Part of a small language model's weights.
Size: 14 layers, width 192, 3 heads of 64 (1 for keys and values), MLP 512 SwiGLU, vocabulary 8192, 8.65M parameters.
Each number is 128 + 24 x the weight over its row's rms, rounded and kept within 0 to 255. Layers, rows and columns count from 0. Numbers have three digits each. The size before them is the row's rms in percent of the matrix's.

# gate: layer 9 MLP gate, 512x192, rms 0.152, rows 250-295, columns 0-95
# up: layer 9 MLP up, 512x192, rms 0.166, rows 250-295, columns 0-95
# down: layer 9 MLP down (transposed), 512x192, rms 0.115, rows 250-295, columns 0-95
gate250 097:101139121097127121132166102120119151126137121107125116144090150161145128137113131132132131092143146131146123129112131125109143099160138141153161084119155141123141154116193110155116131158126106112113118101086129074137141136158141148183135143142116141133129100150120157151140091096139106129
up250 095:072125126124097112125126142097138116114128152132097137132101107150155070115144158110129150102089141147138151152093116131093110134154161142117097146119128134142144107127126083116131100103085153110154135083138132120121169140119146167089140160148137136122118148175150139166137153126155085179
down250 094:090156123091125118124095144138159167135153132116148132125103097158082129154122172119102139114106140129168104135131103082134127151135108122157124162105124124161152119130121129155123109158156087140105139107165162159126121129153152134160102114132146180112126131143098129115113145134133130077
gate251 098:114086114145118125149096124116141122128105130130123132103096117127128139165105145170121149076093106146131096182121165103163161123122144092200122145125119096134112092095127144099117134154132108103134118094146113087152128126104130175134143119140170116155129123118112125102125125095132165130
up251 100:106120134137152137149113110133135130140118150116136148102151167088114121144126096108125110138145096097142184146141160127104149132101139157119102127104101107103164111158131191112168103159128148135114184114153130143119166125097149176122163123132149119106118090151106111124137116149101163143
down251 101:101105137136119136148118157143183138115099119136124109083132172124101106148117136130118167144104066142112122120151110142134118179169091122118104129178111081123129147152119134130091106128126152078118106149164122113149114150110158113126138132145109134106103111144111097159179128146146131136
gate252 091:073141135114103119150084118183159140146126107111121124117118168132133077149124161090139161128158132109129172153156081113130140128134069145116107099103133151145117136133148102158124191118115118141111106070047145121154128120113132171139121135138132140140123135081144169126103123110129137155
up252 087:178131132167156133138141134096113114046094155144111152133148104135104179148114111171084128090124185138130113106107167144156151136154141124115130150140105131106117135101094163116092111154134132122153148111112112083118096142138140076115112169139158099106086108132129104108148142126094111146
down252 085:119172159097088095161081104196201154149127074122125124137128139113159074142139155107155116136148137092120160156169102103100123155101091148134119112140134122145155166142137145133166107095123137107137127099118134181144154131090124104132136125155149144138126144122130141137092136152141059136
gate253 105:144102106122163128117125115104140082177107096118104114126116159101127126160107124092113125118137133141117138117126122147142054128128135112083156139128156175113149114148129186163160104110112106132148093111112122136136171116140102146136124142115142097097111124154134144145109130146164110133
up253 101:125149141147137119153163115117146119069134093138112134104122125117101131116114143125103119129089113126150168101151125120103130112120114150142060148127082140133110135068118135129107098121112124126132132132143135142120146106078091122155144109140132117149129138099127104100125132131122141148
down253 105:109118134107136134151076113157154123159144079138125126138151142122155115141089135143128137152151129107136129131124133085160125177107107113126116121130133121183117123164132117135112127141116146130167150108129134103155125161161123197148145148163094130132137128139126164163148181085166117145
gate254 099:128137128088113152141110140154115115121120140127157139133082194095131140130137115185124115121126144130151100133122173162115120079137135157108120116152145104120103097140174171144116133145117137139112114160130157113130112138113145158098106155112132086142187112095140139133124096164119114154
up254 097:098150129156119110169122124148116120125132138115094139138110133164115081123105112147109156112125099146123159159164123147123133131123157139135138115097139121168086097132070127097134138130126111162069089137132095121095120135098155155121053129158132144161089133139140149111085136126099145152
down254 102:141121136117146126135145165099131129102151120146164141149127150134111127151090128173114092065144151119164150122110135146122106085146143139129098163150146093138164106125118102126163152139127123097141183142137110069106146163167166138139148153118107084135135148123110131159152112169154175141
gate255 090:161131074132144149111148152118137109123121128148156126127139116133130093160098137140106111143132180128130084145099138103089151126084123103160165140109157110142107071128105138165151138105114107146119093116127115094158118120110139146140125101101153108153104106083124153127147129128150154114
up255 097:113122107117112121123164115088092124135116147150134134079147114125162098125104125158117055102120148142144105134135154133115134114086088171152150141101104130114061106143107094109116152058086111166152150133135103137130106180121132132103137116112156110115142139133113133139128144130129160119
down255 093:137100145121100145147114060144127087141111111179145090119104124166154124129142140090107094157136118090159149125133161092109101068128116149100085118157112149109139125124131146131096095134103139145135155137105116115124147137102106111112106129130147104077162122138105146163081117097110130156
gate256 101:137128131122155137144091123136138150125131110127128125161147110149128153119095154130077146165128156129126111161151112092111109115095092090151111130153143175135118094170142167102118166144084100118164119082069112120099132140139084134147087165095091098143121104118132142144122165108151161151
up256 100:124137105151107158113111108129143160127142118117105151132126160099088166109158079114101098111123156167194151108131113133150156160124131134144158091121149122140113151104125154155058129139153152173120119129085142130152147124115100120141129112119135118134159073158109146143157139124108118117
down256 099:143106104137184148098165139115112103172083104137124114160127098128142171129114139116112152106131100145152113151144114101143118119104067109134088102144151137127131110155148160134146137172107118129137134084093112123100130106156136160130122156118077114122105092143119114158114098125171161119
gate257 097:141120111182150143090122136095171147092107130107124190148138108133146149117151095141137122106134139125120131089067151103085114122072151119174129126144113128103158146105141136175130096165153146087114127143118158119105185129149144116124115158118126119115163080153110102131102122127129140142
up257 098:097161117119114151183156134131064099129126125148115084089155118160093115158114120128132113146152146152150117138157102143164146144157124148142122123120089117142129121137121161110102134118124125155138118130142131149121137153098135138095119146140151147146116154119173134129123110096128097083
down257 092:106105125190136093150157120155179167132123146087157143128099136114133129133132114077124107106198163101143130126086122114114146086108132091148153137127129149120147109066133107161175121098196132124117146133094124141101098151148128154137138132123138104102096134115143132119108134127161119152
gate258 097:093141109193129149155160141179148129113158129149100170143089098095167135134133126131122178127137112159126127172165117103083189128147104103093145080133112132124152141105099170115129149132107097169129134097118094119110121106112141150129150126108139149095108153078106129131133103109132141152
up258 101:146112185109081107093156183124138110121165136115110144137116131158148155164168144164097147155140112125095104119134117154096092151136116130120120114107116113118126109146128133154098134105128150133117138146097143146132126130167112092121098115147114192106136137162142151089168130178107109114
down258 099:049113122151148194177128121125102166153180112122132143128113127152113137152146174109165166130125054117108133128136145150182152161143107150105126141107147089155114120154113134107171148097123101105131098090132099125172077108103156125119134116139132143148115120097133115107080152111099138090
gate259 097:113133090115101147145124148123103154129161147131129102150147166139135134111122126153150090091132106111141152098070146162116104105144179096159119141116151123081175151132123127150156095180118117128174102079164106147148132160098141098148122145118129095119135123099116107127096101124112139140
up259 092:151156132117134137081143136149138131122154094142156167126108117109155156142100071117152135117152136150102131130154104133112082129130117109118137104117135124116119097067117105135113145159121135078108086108101114153115131134161151130170080139111133141157129151098131141128106101085162106104
down259 095:173124152150057093154102078136108134073165147088158144168124110132146139126158167091117135121121092105135133131138171124101163146129158160138111152115119136102109170164114104088163144127118102149136098124104107125130148143160164096136127113126135127113146110143161183098121135118177089129
gate260 101:124114125146171134135107123097108095145133107134112113134119138147083136160125152145079136095108097156171137152131088138154096102134154085138152155104179181118116109099134128148147130149151112127171098091109118129106142138122136149166123174121148092140145127073125168142105084136130139163
up260 115:166127139083131132094151100148129107137108128142133170125127146140154142111121154137146102149118134078122116090116148133146145133143112158102129071140115110147119136174169141138171140089170123114139148166127153121154109100141132161103150049115119128101145112138107122124134156127134130108
down260 094:157158111140165169119157157087141108124060128111109142142132159133124091125155136130100148154108136114104124104098126122131138110116141157140118130255171154140147106123094135126126161106119141129162131153153123094117123099128136137076143148108086123130127128155128093161137157081120143156
gate261 111:123128135132113160145158080173125097120108133105117121124109145090168116151110120133111136116128136115128151149121132153046136096139139120138177125195086155109144124121144105185147154165128101117153136080155111114128142152107140120176100125095119112112161111137119143143116117153147172177
up261 124:135144135109098112137136111099143156094113098163181116106110139107053120164169153109154171112148169156135096128157153125124172129116107128110110140120129141111096129089116155133104141075120151186128159148096103122162066129159093133106139146138187104134124122127141099125123102128088110128
down261 111:093164133065130136108097124139156144101105129122143112137096174139104133069147115155141148121137076118110095119151083115140148115132105151133130168123160106139150133116136119120108134134082153124132165158119122158106119174141163168127107155129161143069116153114107154097120117119112111088
gate262 094:116094118148151172111144102104083129141116100092129108122130132090165127150118096090115122152174116108165153139139123177099167110131142121076152088134146113128149149120155091114172095176153143119128133123127114121126179093123128097102125137178125122111115083128136118135088099108135139161
up262 093:149160114097143149148131173120176124156122109143091146110150108118144132105143105122180130105139154138128084118122149097112107153156114135093140160130120130099094148062150141129146149110118124124100119173089161128144107122085138120180130043151121089097148146094139158084140145142126138120
down262 097:132118104145179152151153119101078132177103149109128130141106122107127146127130137151099162102134135103160163124141095122140087116140131084147113114142131153146106122135125113123116143125148065108186104121131137090160183140091125085122111140111133095113143140124107123114093130115158149143
gate263 096:125125148146109130130092089155148167149126131153177151092129115107123144134149166121102104139131115161125090159134110139143171072140144139124144128157141151103136112134125135113147129138131145134129101119106112151163128127088133112140104122130141143146134100101128117120121127155119088130
up263 102:144137133139152138122157167134103069116129091136173093184135118153143140105149153151100146134137135132140152159092145108151144104134135128156116112125145146164113110147134107151139073096150149153117096123115165087144129082125155171102134098121127121122117125101120140145118155191127122148
down263 099:125125142118126096163103095170163180098149114121140127157098107136121152126135120117097135139080108162126098153106103131117156139118180121144122177115132138110145124104142119098139112119136150153108124119134140147102126180177119139102099173110101119127072151148124131110121099136118141078
gate264 111:152110139132145151112181106122095123142120131124163116158123108154168129115083144155098096115143130146157133138111127114100138122111119142135115093183134169088060154123187160137124128154136138106112180093104093111150162180136152132125105126137156081154172105098111151140093141119135133128
up264 101:134125164101097117088123114126124113149140131156161151097102146155134085129120095133149120126140073158146131104068121140125101132115136163124115127143138098117112133060159102121120111159111155088103104155129105134125142152152099115140111104121111143123145100087107137136113138102118152142
down264 107:149083121129132169147152171152136114122132141137085149163160098130106145129130127074153162136136107141080139156180149117123172147155143132116145149119118088104138125112118129101151154120137124172132142156150127125139092087109152159110158123101118100145110143095161136094149126142137080133
gate265 099:138140075151142132148132164122080099103129138121093099139121118133141137123120125142133104144114141091129135148144159125131137097137134163129117151160169154105107137095148123183123131139133098104134156081146141088114114143088136175117173104113099139157131153102148104117152108136161110137
up265 100:181112163139134132147162134107153114124153141133150132144161137177103196141125150153115115138113142119125144103109164183118118127156137138181133145112140155133101127118139128146144124075113119130111107180092194103148115149160133126134097150131111114136098106179182095121161105139118123127
down265 097:169086108089112141165142110144140090118173135140138105151167128135098154127106126106161173102118130198157138134134121162172110165093099124110147088103132119125109114121114123152122141127110144107101116116145122099180105102090125094124084114142117165164141140154107136130084104131097155156
gate266 113:125121111113145166129129126118100073143087121166100133135124133093110126141111137131122116132110159184141146156080120076172139125126140144125138095143126105171061105109135162112103114145165106076145090148101129072121146164110097126138090059135141142108169106109126102132127092135117115102
up266 104:146145134129188122075120137141119161088124145094112133135144102155125106130128117130132117089135102121151123145146107129097112130097129058119161139104112142135154123097145111131120138129151174154111129138112147093165110139157077155070127144119114147083124088161117145140104139078120079145
down266 111:104060150136126181146137117103105109136087098102145113144121096157094080143140145096114152134122097123157138122133108070124118144157137163156103130157157134093104115135113150153132100122143115124121125136109141089091143137121120084190112114120106173142129146104085150119100114130135135097
gate267 095:140120162143172135156110137127145161144127119110180171162128135107148141136113109187156117126127134118108086107089129090141141108124118116152136104123111090101120147126118199137123140120140143152104114109092077138104161088128144138146112156103134098101131149105124150126128125154107142160
up267 091:134113130090108139134124132095095117123112117158143146107148144138163126153139175133148133091144160166166115183136142112121145127124121110153109140167118103125122121167136144125070146122114149147119168125137180108108069132108140120091111114136085132148140148140130147096088127120085155130
down267 095:095131119200141079123144129108134150113077127124100136147105064135103132125135098140153131121134104102130143105135155137155134113140110174128208147137128071169130130136129119100146120124161154138114099106107151159150149138101115157092141152153179147098130124115108090137159143115136128129
gate268 104:141134092125126160128159122126110103115073157116114130144105118092117104139124159184098163115138108138126116146087103127087147088138157152126123130168139161144156108056169114152150108119154137103123112085114101119131131190098146155183098141112103106135168149124115173195119119106175131105
up268 132:136110135108130150101153098104073118126103159068090123168117091067108102123090137125101109112129131124118154102168097138076104116120137160155071130156124136174150130084170115122135112086161130139101122123125132145150131168106123111177100163122095116100142173139123140132107136138171117111
down268 105:102088083132133161120119106126097093165165135101117133109203079156132113114117120099124124141141104154103170110124103084126107116140102134092110109119148098143120162158093138104117126130156129098137118157104148117135104099162130116153144112130132131128076126146141064116111155151142125072
gate269 100:087139101170129132148138107166146127112142110091115139156088117099132158116173150100109152162153129092121164136152144133151188105161165113176134139091139153129152111106117141120168153142106138104125138117157108145116113129100118144105148176167111119133116120100148124157109026101131152131
up269 095:204166169074142126098152200123087086121141142110137138126127145136152156153098117142136126111099142134130136114130140108150084150144102159094138146133135106119110127165091140163057118107139097102150137134121157103131134118157119134084158117120142136145148133143119117117134168184118118087
down269 105:094040130154101128151121109152161144146162098118099144145092103080106113129171153112152159158115117106094128149159120163128158095134183119161116098114179165135162144083124129099138142163115142139119117108128080157121121147084109119108144185145103119128124122114145099152098072088108127116
gate270 103:112122081138150130143168114133150134128156098104091099145135126149119135126136135131134134090152154100115176102137086147111120108142143156136131125118144164158152164131152129125173157145146161105132159109046066124128128144123125142100143115147130097121134092117139127120127111122147181194
up270 095:113140067151106110101155133146090140122133125116102111129154136114136134155143172136117131111131169128119151142114088107088116107107086134147158106141119134169117133148130170142083169141127140151182156192126112127110124126134110104120100126150134106111137089156146136159140092124131173155
down270 099:145122180128123158123123072091150145105127120142137153076126106132082126128086121101129106135132112141141085126109150138167125145119094101135117160097107111095102095147110101122118098120134132142125165125162124110120147153114124170137149141114141143142107147155117115129137099164119112099
gate271 097:100127097149147147115105143119137136137122106126146129134107169098138146130120111129126132126088050114134143101116080095099136105140150120135162060143123128103107083129117132146140129137130114100141140173143113126120166141104106130132110169117157120139167124134121127153074133096106126097
up271 099:082096127099158106103109163089111140144133110093126097167145145092109140086133092130158130151130052131088138126146085102124132110121147127145140060115111144121109118157109132142140134162102094119122130163123117140098151140131140121152151146113142135119170113127121107123091143111106109098
down271 094:168173156094122129097154155115140165093116127197152108113140112126137122110075179170112145101181180138110147124166107138122148167089157179131119186105131149124148136126182114134131185114144120153106101101149139146142139120132088149145112139144082163132096173118149103116149149095134143095
gate272 092:121124151184143098148121127165157120127147118135180149146139141130189124142162126129156159131131087159157147119104140124129122087164104106111157071149122102146139111157108111174176084158116096099102130133104124115183144148111164136120120132121108104080108090109157165127169141141114136118
up272 092:126164094113151146098157094125110126107078149113081160081104151117096133128066145142120087075100140146141101133123122136169121188110162128107161174145121144125097120090173119133114154130145118127144082127129150147115115162101095125115152140130163139127146148145095105098115139126155118142
down272 082:124153160189174115115130171196193163102082106117157133177132145102159133137110139147143170097134102119120140129086107131101148102182126117120129104097118111124130106146115128137139123179109104082125120135116118129167144142127133100128130118131143122139133114122163157145152148151079125098
gate273 099:117122134116153170142129122108122108128107128145138137159139096152109134128113167143111132059103172111139106143092072137073116185129147158111177117126148138161109115104149141120147127127152164091151078111101140097137153107139099104171085130113097131153124125126116115100118083115189126128
up273 107:129161136139193123158141093155090123161125165141115144095121112148149128148147129149099114121098135136163091133106168126118149105111128088104073167159102100143124147140129114107124136093132137151171156103113133120162098107143116137166149156116141096121158157146050139115133181163135146123
down273 108:121161101134107138157151122135157139144125089131176116151086123154145123119136148098099143110162093110137105106124112101145103159166173121100102108091110065146158108100115135151119134115143115109121139123121108142144141092070134112166127111144133123132167137139135106118117126104106153106
gate274 098:147113098136130132151113108101151151157128151122160101101119103148144152116141156103123185100088176110121128111092116148110105173117117125115138122122160135136137084114167120152127200130140135116116119077107139068098092160116089122127144125139124156139159123118136119128149103131115137149
up274 094:106089081143126149168163139142148117128133155157145097078138114163163170181172146130171135174115132134111105142092128160137143183144143148102116135120141128091123107132119169129107161122102183149113172118113113111144092144103112085149130122154100143149154128124114119136176154151128127090
down274 095:145136102136125129100169153121104108089154175123129127118108126138118118176141109102165127127113139100183088084134135119103108115136129180100117109116124112143152159119135101138132112125159154147101140189112150136104134139160139114140100118120103115134166118135139137169104132121170144174
gate275 096:159146108107133130105168117126101097117140167151123122119109156159075114135133144132141144110145120132139107150115135174133162145144161151122124132132153126134132158109138104146125142143115131096174135075112145117173133111111125146099108139148105157171136096128178110139139121075142129139
up275 088:135142137126074116139084058182177177157124101127136079141116139080154146132124127103087113155109146106136119112109142126178148172091113145154180129093138145089134126135116144110118119113131120128126118129122157120089141129134128133121119150141103128156139126122127113109183095123109177125
down275 094:158155124117126066093152132098112138095159155116141119137126106169143188128134149122110181114097115182099099191156128121123144133172142143112095160077134161131142130106136117117126134138084089097155144096147135127127085141125155136130121153131144128125095121093160105138092117127149140139
gate276 106:118091106119159156163129160096135118105123110088120107144077149124117161122099157088159125111143191114154142147126140107106122174145127138164107089150145128130117161125129173151143109167133105102118150157090105140149164133116124136136125172113138110145126102144126117122101078107149190116
up276 114:141140150113134121180141144131139156144128135107143133117134157119134102107145149159128122135187090117148087110125097146105096091152125148128125101123084112091097135118167061149101119136111149169175138128122137144151147123122107089126118140165085135152140156086117118129159127155114152135
down276 116:088116140128123102081148134128121132141154140132171137155141136157147131156116085149129117111151111115140116115122133126101157146133102134072102160075105128100139166141105092167199141108119143115158111137096141118112124081130114161105161124146103117150138143147124143120150134114125149107
gate277 086:141165084131115155098146170120150125121126135119106119132110130118151123121113120119144115120143150108119131117167130125140137104106159157120122135162112116150157126123175141111139122106124128144134067084101168106147145100123157136149105155089105142161147135123122148146173146131147135156
up277 098:162162162097129113111150180099132103079142162145138091140117106151135160131144119115171109132132145114115124111190142123113135086133157167118129150134154087141132092141167174112110112093125150162120134143117180113117096127118148103088110126137114161129115120098140145132183186146159109122
down277 089:109103185128105141142168108122113106148150152101137093152184108127098152138122143134162114113124092114140113149126125138121150141131150091104137096070120111108098127148114155079133148141114095112137159160133106100104110174127069101109105119135102098121140144160131138145081124123091144164
gate278 089:100136132128092149113115134111168157152146116101138153108132122122158113118143129137114117126122078119138091137160125117106137082092129128082129068157145121103123124097117133196152121176131107096112080157104132138113137164121151116122125146125131111088130093091091174139101136140107132110
up278 088:106114145171122143109101088096127144124098128136136132111146140143126097122151089071154157178146115180137139082105135178123111128161168129087106133098143126099135159140141121113110125199146177124111116164171085156160129127131162125148098152136089120134114130151078124122141121088139147096
down278 092:124130109091088205119107090108113150076160090140179115143143148127148126129114143136092108108093124179133095180148130141152165105133133139097172130116136134128126111135144140144090129151083100139118091138101137098074091117137159102103146143099106125130097138129104113142092116133128111138
gate279 097:121125125096119125148104106107165124171136114124131149132116132111116111133133104134103163099151128135133153074115112147096122147164129128130124139123125119126130120061189124148160083135155136129097121154111173112144148134114164109203120137117128154136139123104116153137163093106145105166
up279 100:142131136137160104146146084149126162127123159180128146116156082140129123102115097128133147098130126082094152142109103153087109156160148111107138139135122113146168141099163098085142105164129103143112127109156170109169144143078145130180140098127109146123103084119119108147166167141130150142
down279 099:123141113118130132114169134093064130104099117128117116130135129157089140128110117151137172132064148094151166135125118146158129108102116122149175094110136150090131114170133153155103176139156127120157167120147125078129145119161137158113141138148132153142175156074161115094081111136095170148
gate280 091:112185104145133133110138117141056103140088113147138069130113105143098141100152113145116111089135158102158104141120127129164113147133135156158121103194127097103117093109141141153118177092117136153170150133124111134109081118115144111090115123121111155133161150104102129176138136129110122159
up280 084:142131157113156153114114127110122115143170122125138138129142148111136157134113141142154098130150147159123125155085119145096140120122137148099147094126116117174105116125126133125137162103091141129161077115139101123152150101181159157145153111111165127094104101134162107140153129161113144126
down280 089:101108151130090100122087079146143120089125123101129089136132121152116111080154131131130117148124121123150129135119124117201151154116098092122169141135157119082143113144188111120132141101128148157106158133112153130144122121123119116124096144120124178114222141138145106123113103136121100097
gate281 108:125116121135136136146131149117136136143133113100081130132120117143126143128103132123098117088135183109141107131132112118106110128104113116149115050133148125150136156134096087148159188087141108106161161100141138115150167147176092177102136106100104134098149116144156154135115110117158121184
up281 108:090103106131181137105162150110098117103138164100079116149101100108171134123123083180146132128106152143129131118136142099151129138130115151072111107110136123114125131122119152154115102151131108107104109059118142138122139143098179070137129151143144114108141074163103104107151147133111158114
down281 109:121149110152105089142110106133146090166147135148121141128157121147138102146108118117154101188117090090113181143103161132107133103138143113139111152121119156093134132119124121124145107154127117133123149106114132136130111110092106140138107113132152118140081126139125151133131133121141150136
gate282 098:121146089148131169132111102147125163155105110137164137107108087100083119145122131123132136139135115111117103152114090147087155135135144135182126118177150117132135122092156110112107150126118126133116091091144088122180116103113135129165118127143148137157142111101134154149118131125172119102
up282 113:136167121128134106153175131140119086183160111149111128164125131113159096109105141105151156143136117126139168118080132164129119125124142133183105130131125117141128119122151109109093144108174127083121122155134110147186151142109089109084098146154148138136139168152154140128129148147125137093
down282 110:151126154112129124157152145096125152122129115154112113136153129135136101167138165100112107110148130165181106091139086096140101103117117150102105108114146127122165099162182115088078149146180130084129134097120174156114124145087170119118112135114119116109132132154118124108134126154148132124
gate283 100:103144124144128134093109138101141120103098147111075129134138112137185119115122110117074138109099171142134152136109133102113096130107124145118130102168155118149087113173172107107125133110132083124139136130143119088092143142096113141092095135156056093128134130129155150154080125109147129121
up283 095:115145118143139108154091141117152130122119115126148149110129127082102134120145151104173096154137092137123149139144083127085114079115127127141108110092097138102150091130153113127129133162114151115104130099060094148161153117126166151140113183102134161156114103118132185135122108139129148108
down283 095:116141096142101125099138108150103156117116118201134093137131090085137114152072110121127110138176103084130126128132148122113125145130152145129139138169176173139096142144149183116155145091115121165152171152157139125116098128134140145105152119150095104106108093111127075128100126100051165112
gate284 108:084112089133130128136120131133119144151147134148134110151110121110133152157132124134123163100141160172124114151142112134092199135138136129112110094103153142140111129109172138109144131164125129117158132103112104132139121129118109143089117152137111146147143092125121137137078081101124123165
up284 118:117147132172132134144098092159154105081120098107128146095133100131062086116124130131134083126129101138136120125127113132099126114145130123143168137162126108094148155073116129111150130149139140129075102134180099110140155116104146100177101144124153110106131187085129107105133125087138167114
down284 094:173154108148165151120175140127108120128000090136127155109137122140151106115144135090146131145129123119134143124115143148145171109119138136142130142220124153128136135146143107111113127121114140165120113106113128121124083120158118125126109130122144128149100160096162115141149119106141115128
gate285 094:110122119129121123169167119117119111167095091107121130132174178096147110094108119116145157113172133108159154128119105108101138090123115133119162150137092134125112143123101152111126159136097155119106116141121067107129162135113162188081104140103142092117136145127095128191096119151120145118
up285 089:131133085132143113161126134148156171098121078161138155101129136075122127083123150090136173121147126125139118109118180103156143130139133149134122116111101103105142140104095156146144127126109167141112097163109091136138176114120115187074124146102157156142120108131101097174095130117124122134
down285 094:183131135101156162104144154109160168117144171132164131127093156183152149132122138145126137118179133151160089138117125143134139192136107134108159134133149103137119189126115124111105120119102161141145125127154132101141092137117095134144141120108111131152141134094135073088174154142103165153
gate286 095:130129145126133171123118177127124118100083104142138099118146149096126089141102123122159136152122127139153148186116147098121180081110108129153165108125132133130100104139106134083136126148091090139090084094088123109117122185129128197116114146164119141124084127128114152134138109179105124086
up286 093:202127155127137141104087119103124128149121108128141141148133115158122144118117102102145108123125161108120142100133146139153102144139121163076110130113163122129141164149136114106093157125108133138136145119173168129096090174164154098114109141132127141145126163143153098117123141133151148126
down286 096:132128097146134116137140132154114133116153137135102136128105100106166220116127116138132137068115157131122114104104156141096122127126135113112115127080131140124148111112123158161125146092144150119180143146104123173129136101137125102123133103104155139094147139116134136134095148124140131131
gate287 105:171146089155107144127140127143084097171131123098096081190120125144115116117127073133115118124121143093133155092138104102123131125124091129175116092139152145127164120137130162163116140111107148139118121103088108114125138109122122155103121131095166122136112109113157138113131076137125122153
up287 101:135138140087177115131144147110145136164132139144120154125117154173169143154111137140136160126125169082119164128121087129123076100123121123124095122118135130128133133119153122100121151115093112118151157140158140141114098142119181121131114147115110092137124117119132123139141179133131128158
down287 103:152138142139128162135120077133148142135166135138110143079127107124099125155089172106165169148095075148139122139071137120101160100101145139120098141097129141098140113165099128152118147114153150141132185120125121113168210132154133125113105107137131125153078157106134115137112156073106164105
gate288 102:114145104095138180129113158120138115123122101131125134120135160083160160114134141095141176113107124143119134167074062122141117133143124155126104116085116134115130102125152122121132128110184140080157117131089121134192166144133084146134141133113142122082142130138118099153137118136161114148
up288 097:168113146101130119151145123106111119138128161117118115095115101140074141138128114150076136090085113121130127128145179166109131094077175087134066147150106175167151134135084138152091141097076115126129115142126130138145083112118156127129122119146116129171110082122108161141091141104106120135
down288 093:105119064126172116116105114129164122132138124110140099145125172065172111122156147089136168123151104162085105140149107128130126107139079102158176116124126170112139139130114164159152135095132178109124137141105146183157136134102107116118141129130154127137059105118121121137111116130097129104
gate289 103:156127130151123139104128117135144097128125151096163139138124129120134156106101140096074143124128121112156119125134078145133114093171135118170154128123155192169145109118145109155135148101189109098149126112069146120138157156114092154121128140092095138109154139095129112097078117124156104135
up289 100:174123148095120119129130145128109139122117106099142143114104118127126122130103146127167154138099145121097105147103143110161135122158156133158115154089163119142135126092121191129128129131180078147111155132152092139162117169090141139149138180119154156143099112123157133102127128124071136123
down289 104:095115135145156136116135133131108119136154120137117113109108096095101133153134115149102150139147144120111114151153117121121149125166105143059149136151143138105122128096113092091116084141084088162137155157138103135127139142114114124156168100130171105134117135077102138144131129147135150104
gate290 092:071124148193176141144154145119116107105110132146164151166153145121139105090112114101141141101082104118139155120097136110158092115100127113084138134139126143129157136136093138136143145132134105147119104109120095118150093088121115160108153119077099163098113145123145095160113089180143134129
up290 082:097151162133096132165097102161173133099115170148178138174139118124153122106092108124115121143076104134162156116108148116133120161162156134117169148130096111084150144150131153127085163135122084126123125089142110109134125114069103165087121125105088139127122163115111109117127083156115124127
down290 081:193143098160154128086157191074084113130164131112102127119084143122096139168131155117125113150172176119118131125144126141123143111108114097161116114105172132131096114108139129114121104119155154126133133132110151146141146146178152146151128103119183120122098097139106143119154155084131135120
gate291 097:072121154119117157124173111152137131114125134111129147136111143150131110077142114142090174099168140169154161070129120147090139087121127131121134119131110127128129155101156103164126104171064111138118096118107091112145134129116132124135109153168120122115118115112120122131101125103169112123
up291 100:067157114137124108094138113153095109147142084091127149139094116069119126090105104132127126150075163124162126117086132123158149097149126104159158146131135124155153135119101128111154107121133121090105140134130092138128077150108100125124107083088160125127138173139127136125121113134112191141
down291 106:134120133118119115160112125122158139119131140146075138126114139099146158156141137161132080108132102158113121150122137102144093140103113105161146130140108146116125153140133088166149083178127163125114107128156126122198158110137132128140089138155093167120176106150127157138124200114116149096
gate292 096:106128096110138142154141134121104125134078121132125139129107117093099133090162093110118144094105069125125153173149105117131167177149121134093102133153094095148128111097161114088167165094108104122167108112134095134133141096066136149144119091129132082153125089105112152119083139106161153131
up292 095:105158104155139091156097128138116144120143136147137127153166097142133145104105115143138134133121113142129126135113110063188127134093116105109121136157145144110106148190124139092156118168129158089118144054127139109114173100142125090113112120096147139125180111138124082111100145114110146071
down292 100:149110149133116135148151095070085093140155131123128111104157133152143087153117121108132079127126142114112115082141133118158125166154127123136132152093147103120070153167139086127116168114188160121111201124153103137135140094143154110102128171137129141124119159158125136095122145123101135125
gate293 089:144155121110111162125112123136173155107129129102156133116106092142123129133102091134132131140091169130132123094058106133121092129087186151119148172120161128143114121116175122118115098099135163113162118072134145144148135135090148133109093115153141152138149106121133140083116137165166134098
up293 078:101149101133097127171092104143174154108117121089094170122133158091107123122153130160135127123166106159160093093115139137125121125159152107142151199119109094144144128139136087100124099141140133190166109111100124121152135136132115109143118133163158137133140138147121156120139130128159104123
down293 081:123113107091146142114131159098051080131160123126091131093118166063160133120140134130169087164085170107135138138131139104119108074153099093156147099100135128122147125162139154129111129154116122108135153119166101134099108164129097137129128116140159126068132135167118122127101137090132176128
gate294 103:182114116071104161105099129124093135131133158108127131094154117091112113152115126119120128149146133169175144120143136095111151109159090152164109089119169081142142140133129202155101121155125142096123091140126148172167108164139168151172119121131131106119169134113133116127115111096145131104
up294 095:107106094153091089132096146155157134093127118149076086142162125121140187123122134159066108110121116132111165121153089111100148162105147170134162147139155093146099119159064143173124130092114127116138166140106127128162110147143134120158135104142125136153160125132142087137128140165123162156
down294 102:138127138091193123109152134109112096107148068159118078145140130112143101098101144081138122138100095147159159118116155069124131132118113141132131089100130086110146132122166091126115137145133110121097112116133161145122093112127115140138121148084110137124136122052089184125092107122167106119
gate295 106:149105130114144135175149095132127102156119137115116106164136117097079128125124093138142157137111153126172148152142141096097182157126121103150100114142154153159111106102126143100147125189142106120108131113139075118144157149117084102148146147092168128127138154132129137131120102104117142132
up295 104:098099151129144113157134097136117133130123143133172138121092119075070089097117138145160127123126099159174081159128150117144139116112143093144109145121146102150150077105107163100141096180123107170111105141159123108164099152092152083159105123121129100119134153131114107136138155107106125108
down295 100:141166090148136088142153143121132153096118127142172128075128115121095108169166184140104154188194129162110110128101105136134105155116154100105125096130101144121121167139127147115121136096133184159125122154131142135104139133133144117088128144112139130185148110182110124133152119130142142104